{
  "n_layer": 10,
  "d_model": 256,
  "n_head": 4,
  "n_kv_head": 4,
  "head_dim": 64,
  "d_mlp": 768,
  "vocab_size": 8192,
  "activation": "silu",
  "norm": "layernorm",
  "norm_place": "pre",
  "norm_eps": 1e-05,
  "positions": "learned",
  "qk_norm": true,
  "attn_scale": 0.125,
  "bias": "all",
  "tie_embeddings": true,
  "parallel_block": false,
  "init": "uniform",
  "init_std_qkv": 0.0491,
  "init_std_o": 0.0,
  "init_std_up": 0.0491,
  "init_std_down": 0.0,
  "optimizer": "muon_variant",
  "lr": 0.00366,
  "lr_mult_o": 4.0,
  "lr_mult_down": 1.5,
  "beta1": 0.95,
  "lr_head": 0.0059,
  "warmup_steps": 0,
  "schedule": "cos",
  "final_lr_fraction": 0.03,
  "batch_tokens": [32768, 65536, 98304],
  "seq_len": 1024,
  "doc_mask": true,
  "train_tokens": 243500000,
  "steps": 4196,
  "dataset": "wikipedia_en"
}
Each number is 500 + 40 x the weight over the matrix's rms, rounded and kept within 0 to 999. Layers, rows and columns count from 0. Numbers have three digits each.

# v: layer 4 attention value, 256x256, rms 0.175, rows 37-63, columns 192-255
# o: layer 4 attention output (transposed), 256x256, rms 0.559, rows 37-63, columns 192-255
# q: layer 4 attention query, 256x256, rms 0.195, rows 64-83, columns 192-255
# k: layer 4 attention key, 256x256, rms 0.174, rows 64-82, columns 192-255
v37:500456510495530529498564431536468488513510483458489502459526433463542494544441481475510520561469514518584485489485485503528540515507515427558494501519507557499520472555493550472540486523634472
o37:498484474521444435416451603433466555519499510543479533519498500516496568500543582527492506457497489434397519445528557510474449488572489476495544499542479478549491521516506452556506484532416563
v38:499424503524442558481447478454520537565533547423464493438530502424524552503511434446491509493450442532486465502508452507521510553482485453512519485502549494460517510501534492467590532556562461
o38:537501482447520436553483554563470518511490499565539535566466535550439535511502533487479491487578480436492562484493593425542448417589483501520466463472514528551502513512452484528466493493472506
v39:422500546454525499568453539527497506545476494469504504515524490440475543503506505466464527532433443509456511470424507536564503515500501496601478511503493567524428516487497475515475484496489538
o39:554520443563490448539538482421458445503549571516504476529451542601503524510460533547539457521531525491532558460465494511446439416523543535518539504530535446488527473430406530477494474501462497
v40:499539457414554469557486479481503488504555442448524541494573474508436529499426492445480554470552514534438476465535490512502501447527445503497507528528518541504580576505554519444522473489490469
o40:537448551624500475501434525551460485471529460537516494498446491483592499489555540511509514502458518489525489533488550482563510565480559430490476466467558465512506434525510401532559480535475574
v41:550459483468488490436557489603558476549517499495516498545497533542527558511462516502447441427487531457501421514507483398543547476488531528544493419506495524568528618483534510472463488481523492
o41:439529523436503476585462553428459472512492516492426492472508460456497466472565508504501518545458572578445539517530585588486472556494467516502497542470474488474505417502476521544500504496419514
v42:481559587438532467469485585451521510529510506500487517481490500470452475457465532560499494449449504481499496491443470549451514477528595482466516512491420490502464476518479575502439495498480536
o42:501446472513457514518496463492511460523488482501494445544475452475468471526485409453459488565506498513552529478484543489595501525469322472510513479528500473505544520534494517580508479513538417
v43:533506510576507447562479468520448482536533511521499482455495515505568456533512508437523578467489454499492468483538549460540528529497406486464477442500525537528567547493526535475551561480470514
o43:437512553478497620451479466496540491537514390467516489541570476509491541493415523554479509472529543507503439568527420529489471491511539476432557506466444473481519518499467523523467485566545511
v44:468512478490494534440521431517498452573481466555492569490503437495486531554490453455536466551479497455464556561497501511484528438502549490534574502486485475516566521489483448456443454473460505
o44:524524529487482427536562570516445561449545476495514492483473519513541486457529466458565497467533523488495490481505461489517554538521485501531463533473471493519481486479497463561551582485497429
v45:494549471561479538447429471538543498467589449418549575463431553479458475476561563427492562532528498505419477508474495490516530498508527502470522495443496487479519418421520512494476480478552550
o45:453443484465538427461589506400544526585424483556523532521445500482562423468471453455484442513508487539503509489533494496482478476543454523481527520496502587534542566561554530593448498521491496
v46:477505543457566535454517495480491552517513412504471477535487404477521574561496532429505582468474388471589497518485478484528499551508496554506488526471514537426524458500464478539513435484502537
o46:549455460467502440462501499538523552461474578465563564502427549502510432477544523566544465551508572540430516488513543407501477497456570465496501490550519475562455518445533606488454557458647613
v47:524494411467465483455528415446561465503564526541503486498539468504536424472457542563453537503515526535521555466492522502530488399474514501510481575532508439504547480533462484564477500438528500
o47:408468536599523482552546538510463553499457531495547522456531421502492524593528483471553475464521579452514514520474454576473499562538526485504477471490534484475466465425473466547456493534511414
v48:424492494471504533490559500472571469453492491524467534471468456458509471534505484448498495539516495464504534541410475562508401559528471510539477510517481472438534455502514492490524534469566420
o48:481567459499464425568500508505496558527474521539498528486507572486461447498417559553454434488550474471518521506530546446489540504437572527508481458581519569488503528471512530410407458478490506
v49:547473519427446466610487441496489508472524511498551494491566532453537514476455573476591439519527508578589491504557518472460467512471547532476481421495477517541449569439490579517466546483493446
o49:463567501545456543362437514473522465473457482501449495474352490494446492633499507586487507491479479473497484475507537541414483445522451484518507530463541528488525455554457473497576477498513567
v50:457487444461567571514550525603513544516481480477519534506579498434493539543514455487500438555507504477512487512444465461523449444494474480593410523521461487483486539483551501534477502500513524
o50:485517540502453423507476455475492380462528504526488518472381479527454471508458574500479516487502494550511510606505571566526507519543591483464477522549519525513563512489452437519448549446421450
v51:548492467464473413506570430557543598482528541504497439471536504485485454532554429545465501511519427519542535458374504532472519468481516477546486426505465512554544475515519510502411514532561466
o51:525535449487502506534409524474440446504524484526599534507521464538385433513476643410474447583454528441505514487515464546542449529545452479513492511496518498481475494558432473597475503472468514
v52:487513538603445459521516517490489506523594449473468478458429561512540467495437479512406492521526547472515537443475540486523503521506546491494545498513413504544525502472448487507487483464553528
o52:563505493458520432468476548440549487453483515597520544602556364477505491460550436559521444414410554564436498549510530475532501525497425492442514523458545465538509522509473469490490498565524481
v53:467476558423496511489463479501464497432491512459453528500460520491532475424504506483494495470459477554447520520480538428520484456463469496452539531466492451465561463537538517481533520485518454
o53:491497532547489582490507531477477527635488493520509537474561469530462439618492487491446520497552511448543474491488551501559521474503514522477440496504553516473458482498485448568513480483492576
v54:495453469542535537555557461482502464520417491549518517436469462518547497479544480467492571550533450511535525532544487521550503480522505512456617479478469466523502551507554522521519562496486414
o54:486506521467521485442500487549523485426543500393468491468546467443428518543474523490536472440456486479485515487482509475472486514526520517490397488467533505472393446494472412504444497530424612
v55:484490518489464502484486545484589446480495463474509489461477591486467534498539534490520468445553559508555513462474521452470478467579518480469534485480474396480516430494459445566487546511477440
o55:562474488483613475461490458522449516563531548457503493545599400510466482499557494503482495573517591531462499508587539539611508459380472539489444592476511571419467546470495486460491462474562505
v56:488453536497483518569489440471547554507497476556500558547500528492477507498413482444509512442448492437498563551507496514473528462523493486519509517462518568534537505524487486477467471476453449
o56:461529499474486500442544596516494465477500512477432505422546497487516450505577512511570530434559501464483463421481437489510495504503541600494512506546501455516395513468484555468500530545482529
v57:513527536512553482507518536460540471445485445504551566507485435498487486523525530464487544534566471430481557518494468543435438529564450547527455584505500430526527461464440485564484553479465434
o57:568548544503560472464507482556485602435573520419494510500555556483491525448456459529484417506428552583481510491617462420472512572434557417492512476510517514453444537534536470490500464508516531
v58:464476491523452513474471483458476508533514454476502503498525443481573523482497480514477510530480563429515543462452452484552446478553537468469494498518444479476518434477499492478494470514513435
o58:595511511529518447583447464535545459450488483528583480491469498498462499498515519499560454498495540561412452543487550515446539459400478499519485469474535476505460585541506494557434526469410605
v59:533458544508497425485517557533516487540582519517519525400479471522444488494477491550467491523482478571462479555416507506468620452565543468581507498473511528475486501479440532518463476464491568
o59:534428417519487534416462507442492478543452456540414498538476468472569505490470444508479549486482482487523598396530542491501332518460503521469543553520444488423552466498535503497566475515506514
v60:485469476507413507492494535531542494499490512490513470486443425522578487419507473530437513471471499534484492518455500516522488503542438458512546517499523506487519549503430466455547478507462544
o60:551513500503558498520523476433521501475546517467511442525529585463488448499533441496568485521525493453511506495566458451458492529484522503500431529452438497491512509452576547519418525470504498
v61:509530504546511483502507506443465537540451437521484427439466566520518488547502476476470510523534482598483509514534558432492516447482509525535482464517458518523512533525519479516530498565537450
o61:589467520463485542475468511478508475499487479432498561571545439474532506437559458497566558411506473389461500452472468500474525472447545529510564597522480498457494560485562569509523525493509513
v62:483512469520558459499484409536554491495534513453445501476472531497605466489484459494478514495405522475520508528497497463524487566459499474498481552459468503556523519602483491484438506516579558
o62:508499500478552443459501539501467535467494577551562510571506487523457459479475532498504495454533517473452518470448478540473508493513497562463528463556555503519484488466536524460523470521465429
v63:601450579558529454538495558550492522600438502526490468511371476537598588440493513467514568459526491408468503537482544466560549480553526468537570462501495476481462488453521495453481537512448580
o63:485467526480533613425500443518520516443593521497550488506520502508412466478428485524502431482517548528415518501539454503416447553466510575463472553484464416522511594451491527520445526499577576
q64:495547471491462522524550462571497520462482452565507542515470496496543491520487496546498523508489435476439499468470519467405505473550520529522422455443450493489501475455534517502517511587545466
k64:513493470477515470517562443550426478511571441501551453505516509481523517461454528493472522453578505470513511483514477529505566545465419470472476521423459432472432483530488526494484481476486524
q65:474441548544414497515520502503498511499519530523486529515455446529535481529475523464514520502465553516507499465334543500524442491549495467517510513484508467542494509459480515490503531486541534
k65:563484528487491536457480493478538461513524373458503477494560428548522551425544477424547410523528551503501401470510481528482514536450530469478518492525461502453505455517490558486561504479500508
q66:502487508444500512467536494503533506531513456522529501502502482484488470470483515505561505581521520489543528498563509521535518464546477527534444468481570430539523508513498468451446565475503530
k66:508526518476439530521447507542517502495494469561555491498500457562461494496515509471461513496501560556459551563545460536514520484470521468501456519486487475474511559511532476516501488567455489
q67:495497434467477498401501457545499466459514514535490509470480573500490511489512537578510534541557528515590446492493553486567459509566546479456455510475494563501492506534518494556507519623454540
k67:527615433518561517475440575496450429495498445522518538453477494467508515479499442477479474461483579455615449561515491535492432499508568465510455477459595444522553506506535580484570453513583505
q68:528510522514449476506472543538368498379468492538501454543540521578422573429599518557526507434490445497486521468500480467516590507485505523571502511447522502595504563474515447510595453530409501
k68:507500506547430604477505510520502443533517503458440550507515483476407528572486524483479477491422587501523489499439554530515498546563429501495486546468583479554525514503549460472496479507461516
q69:465483544473440480487443604447497444491456544551542448526492429467430527532555488511486526509560513437499542443549486485528514455471469515457527457494514468442433432470443525527468496590519531
k69:485473440437551540479543381475453511491395489489565505532483511488521389540490469503323485460526422514476515578503515552491472487507536543417488514570436446498483558448527543526513469507506515
q70:535503469520444531541494488485466484461527481454538514503528587439625503442518524481544403466534607468478439461559482433611544449487448473500578586541478470594496493505535535572528469516508453
k70:475500540594657534538451601505554471557438571465411446569505454403549454532533517449451515485465506546470469439543553491463412515584478512425479521521492551523509539524554526467465473481524452
q71:546541545536501540530500504452528489530483531476498419450444486491503465517473512450567584510516463477410467482543499477467577515473582528546452539468459532484483502503520453474537459561588526
k71:503565470527471520506534605533520460529558528489448488558517428404471552511526473534490479463555466528488405514517446457464406425466534523477493493479489408525463527467519494518582556526492412
q72:576591504505561466503512518476405510534545398483473437501512520538419506499570499503521513499432528558566449523518505477516572502517511451444420500485456495519495474490546485504455524462527553
k72:432536488498603482443550538491480520467552485522470532447629446520538515398509525456529502548462521542515433459517560541570510485567498520478508537496452491465502480507446460500516493493525495
q73:558500530479489528448546471493499453528543517381460504446461589503547377516538540525487471451424505576542554543521527502438504494509520480428475493500497518528522467505448422517492488466498458
k73:484457523501506415498472529442482478528514519462454546547468523547472543564470426474478515484529545518499486479451476488538471482426535479476485532522524515463465467567490515494549541551604508
q74:533520520494481447565467497529507494502415496490556474461398547498488482469365474480491452498511500516472512527501460469486476487468507430457515517530522503554483495497554518479501478540478515
k74:512496521511458522529471587526456541501484502499533529459522571469548506499511537524527499516451488567477517561517568509497541435535485512517489498513469503515495452493437485486548519471460512
q75:517493544497415570472514471488401497445479464514518517521508491530561522457489487512534471462583516512518606491518450503521545509567553510548477433447502494476498544456500503482512413510433506
k75:569451570433578491456479372470448517519464434435512501536550507503496538471560562526459542496522522479539480571527515463479548496512501513416449604504511497562561472478534517552557473613415553
q76:601528512633560617607511421530503413415483440556474468500522511571572515409400456500375534475417628537458481551552529546498464470502524417529568518502569539527434507507662459526499531579458555
k76:454454530529453479507492428562441511527564498521518511526475495438507467496562551508448496547481535517475520471571444519443527508520456517380418412466555470544491560513430512442576528548475476
q77:488504553517568482456570505433517532494442556511507535457469454496549437489492502552480423537519475530506473427479560506480422497548565470611521501508490543496478430433520547570480545496667532
k77:498582556510568422436491611404522552577470491444499419460406490506497484420509527452467503519513496523529467504491468584473476582513512496453508541461515376572465485459472613493484410582549517
q78:500530492444507477541496444601486539592431426561503478453499517489463531573583485533443496618547493630546614455500542475477566454472483461452523504469486642522495499553512571504462442583493528
k78:500558409461466475420490475468559498518451487503450491454476510508511588493491498520481527485461576464504557500467516611528509529544551555484475500438453486485469479499500423509490559529472503
q79:518516487457438435510497572507448518573477471508505510515575524632468431477500538562508417490473450526497566483543451432469598423468510453441459505542586574610459559529593478537513448558402464
k79:554531479454531476492495474570437514486421550465451526562496508495476462581540505530510473453508483503492567528555447523482450447468507484509558393516445539484520481511452452502512455486435493
q80:472518505529477490481486487525430498536469471522510475512473483487534441474532491489529539517508496500499499488523488493486532515467480493553490525563484456497482485502503501517513466474463470
k80:439511507577531518433552555530513468490528499527653546474565493513501457487531489523475486461485509474547464454485657496447467497443490459529543511508504516558507534439502519430554530507473472
q81:544542474466487483444483477540395541432405466495506506480531505509487495479499499474551499485523494506504577474530445543543590514442489530475579506522512490494510540448543553488488499445495585
k81:611547522439464520502520451527528580490540513478463450550520538532480488490590341447427544446489524585506480533520432551509522492487484550449442393532494520481444462580538556522497507527509403
q82:489529441469523496488542583394550526484472532498535444512550530512478529451529517423491477461568509489524472589553476540531514428497498522434509518494510464505493508493480557514498440525491505
k82:460531569544455538528487554454429555465436498505430553419475475543527520408510515494453495504487555461516488498610427581565534490488529515552414467487456506447541461387538493508514480539528481
q83:498538488426519484488494589470513533537487436484525487435520522552534576515516492462447472478608435523509458518531483456489517477586450515542513468430419461547460529514619537531521500532497430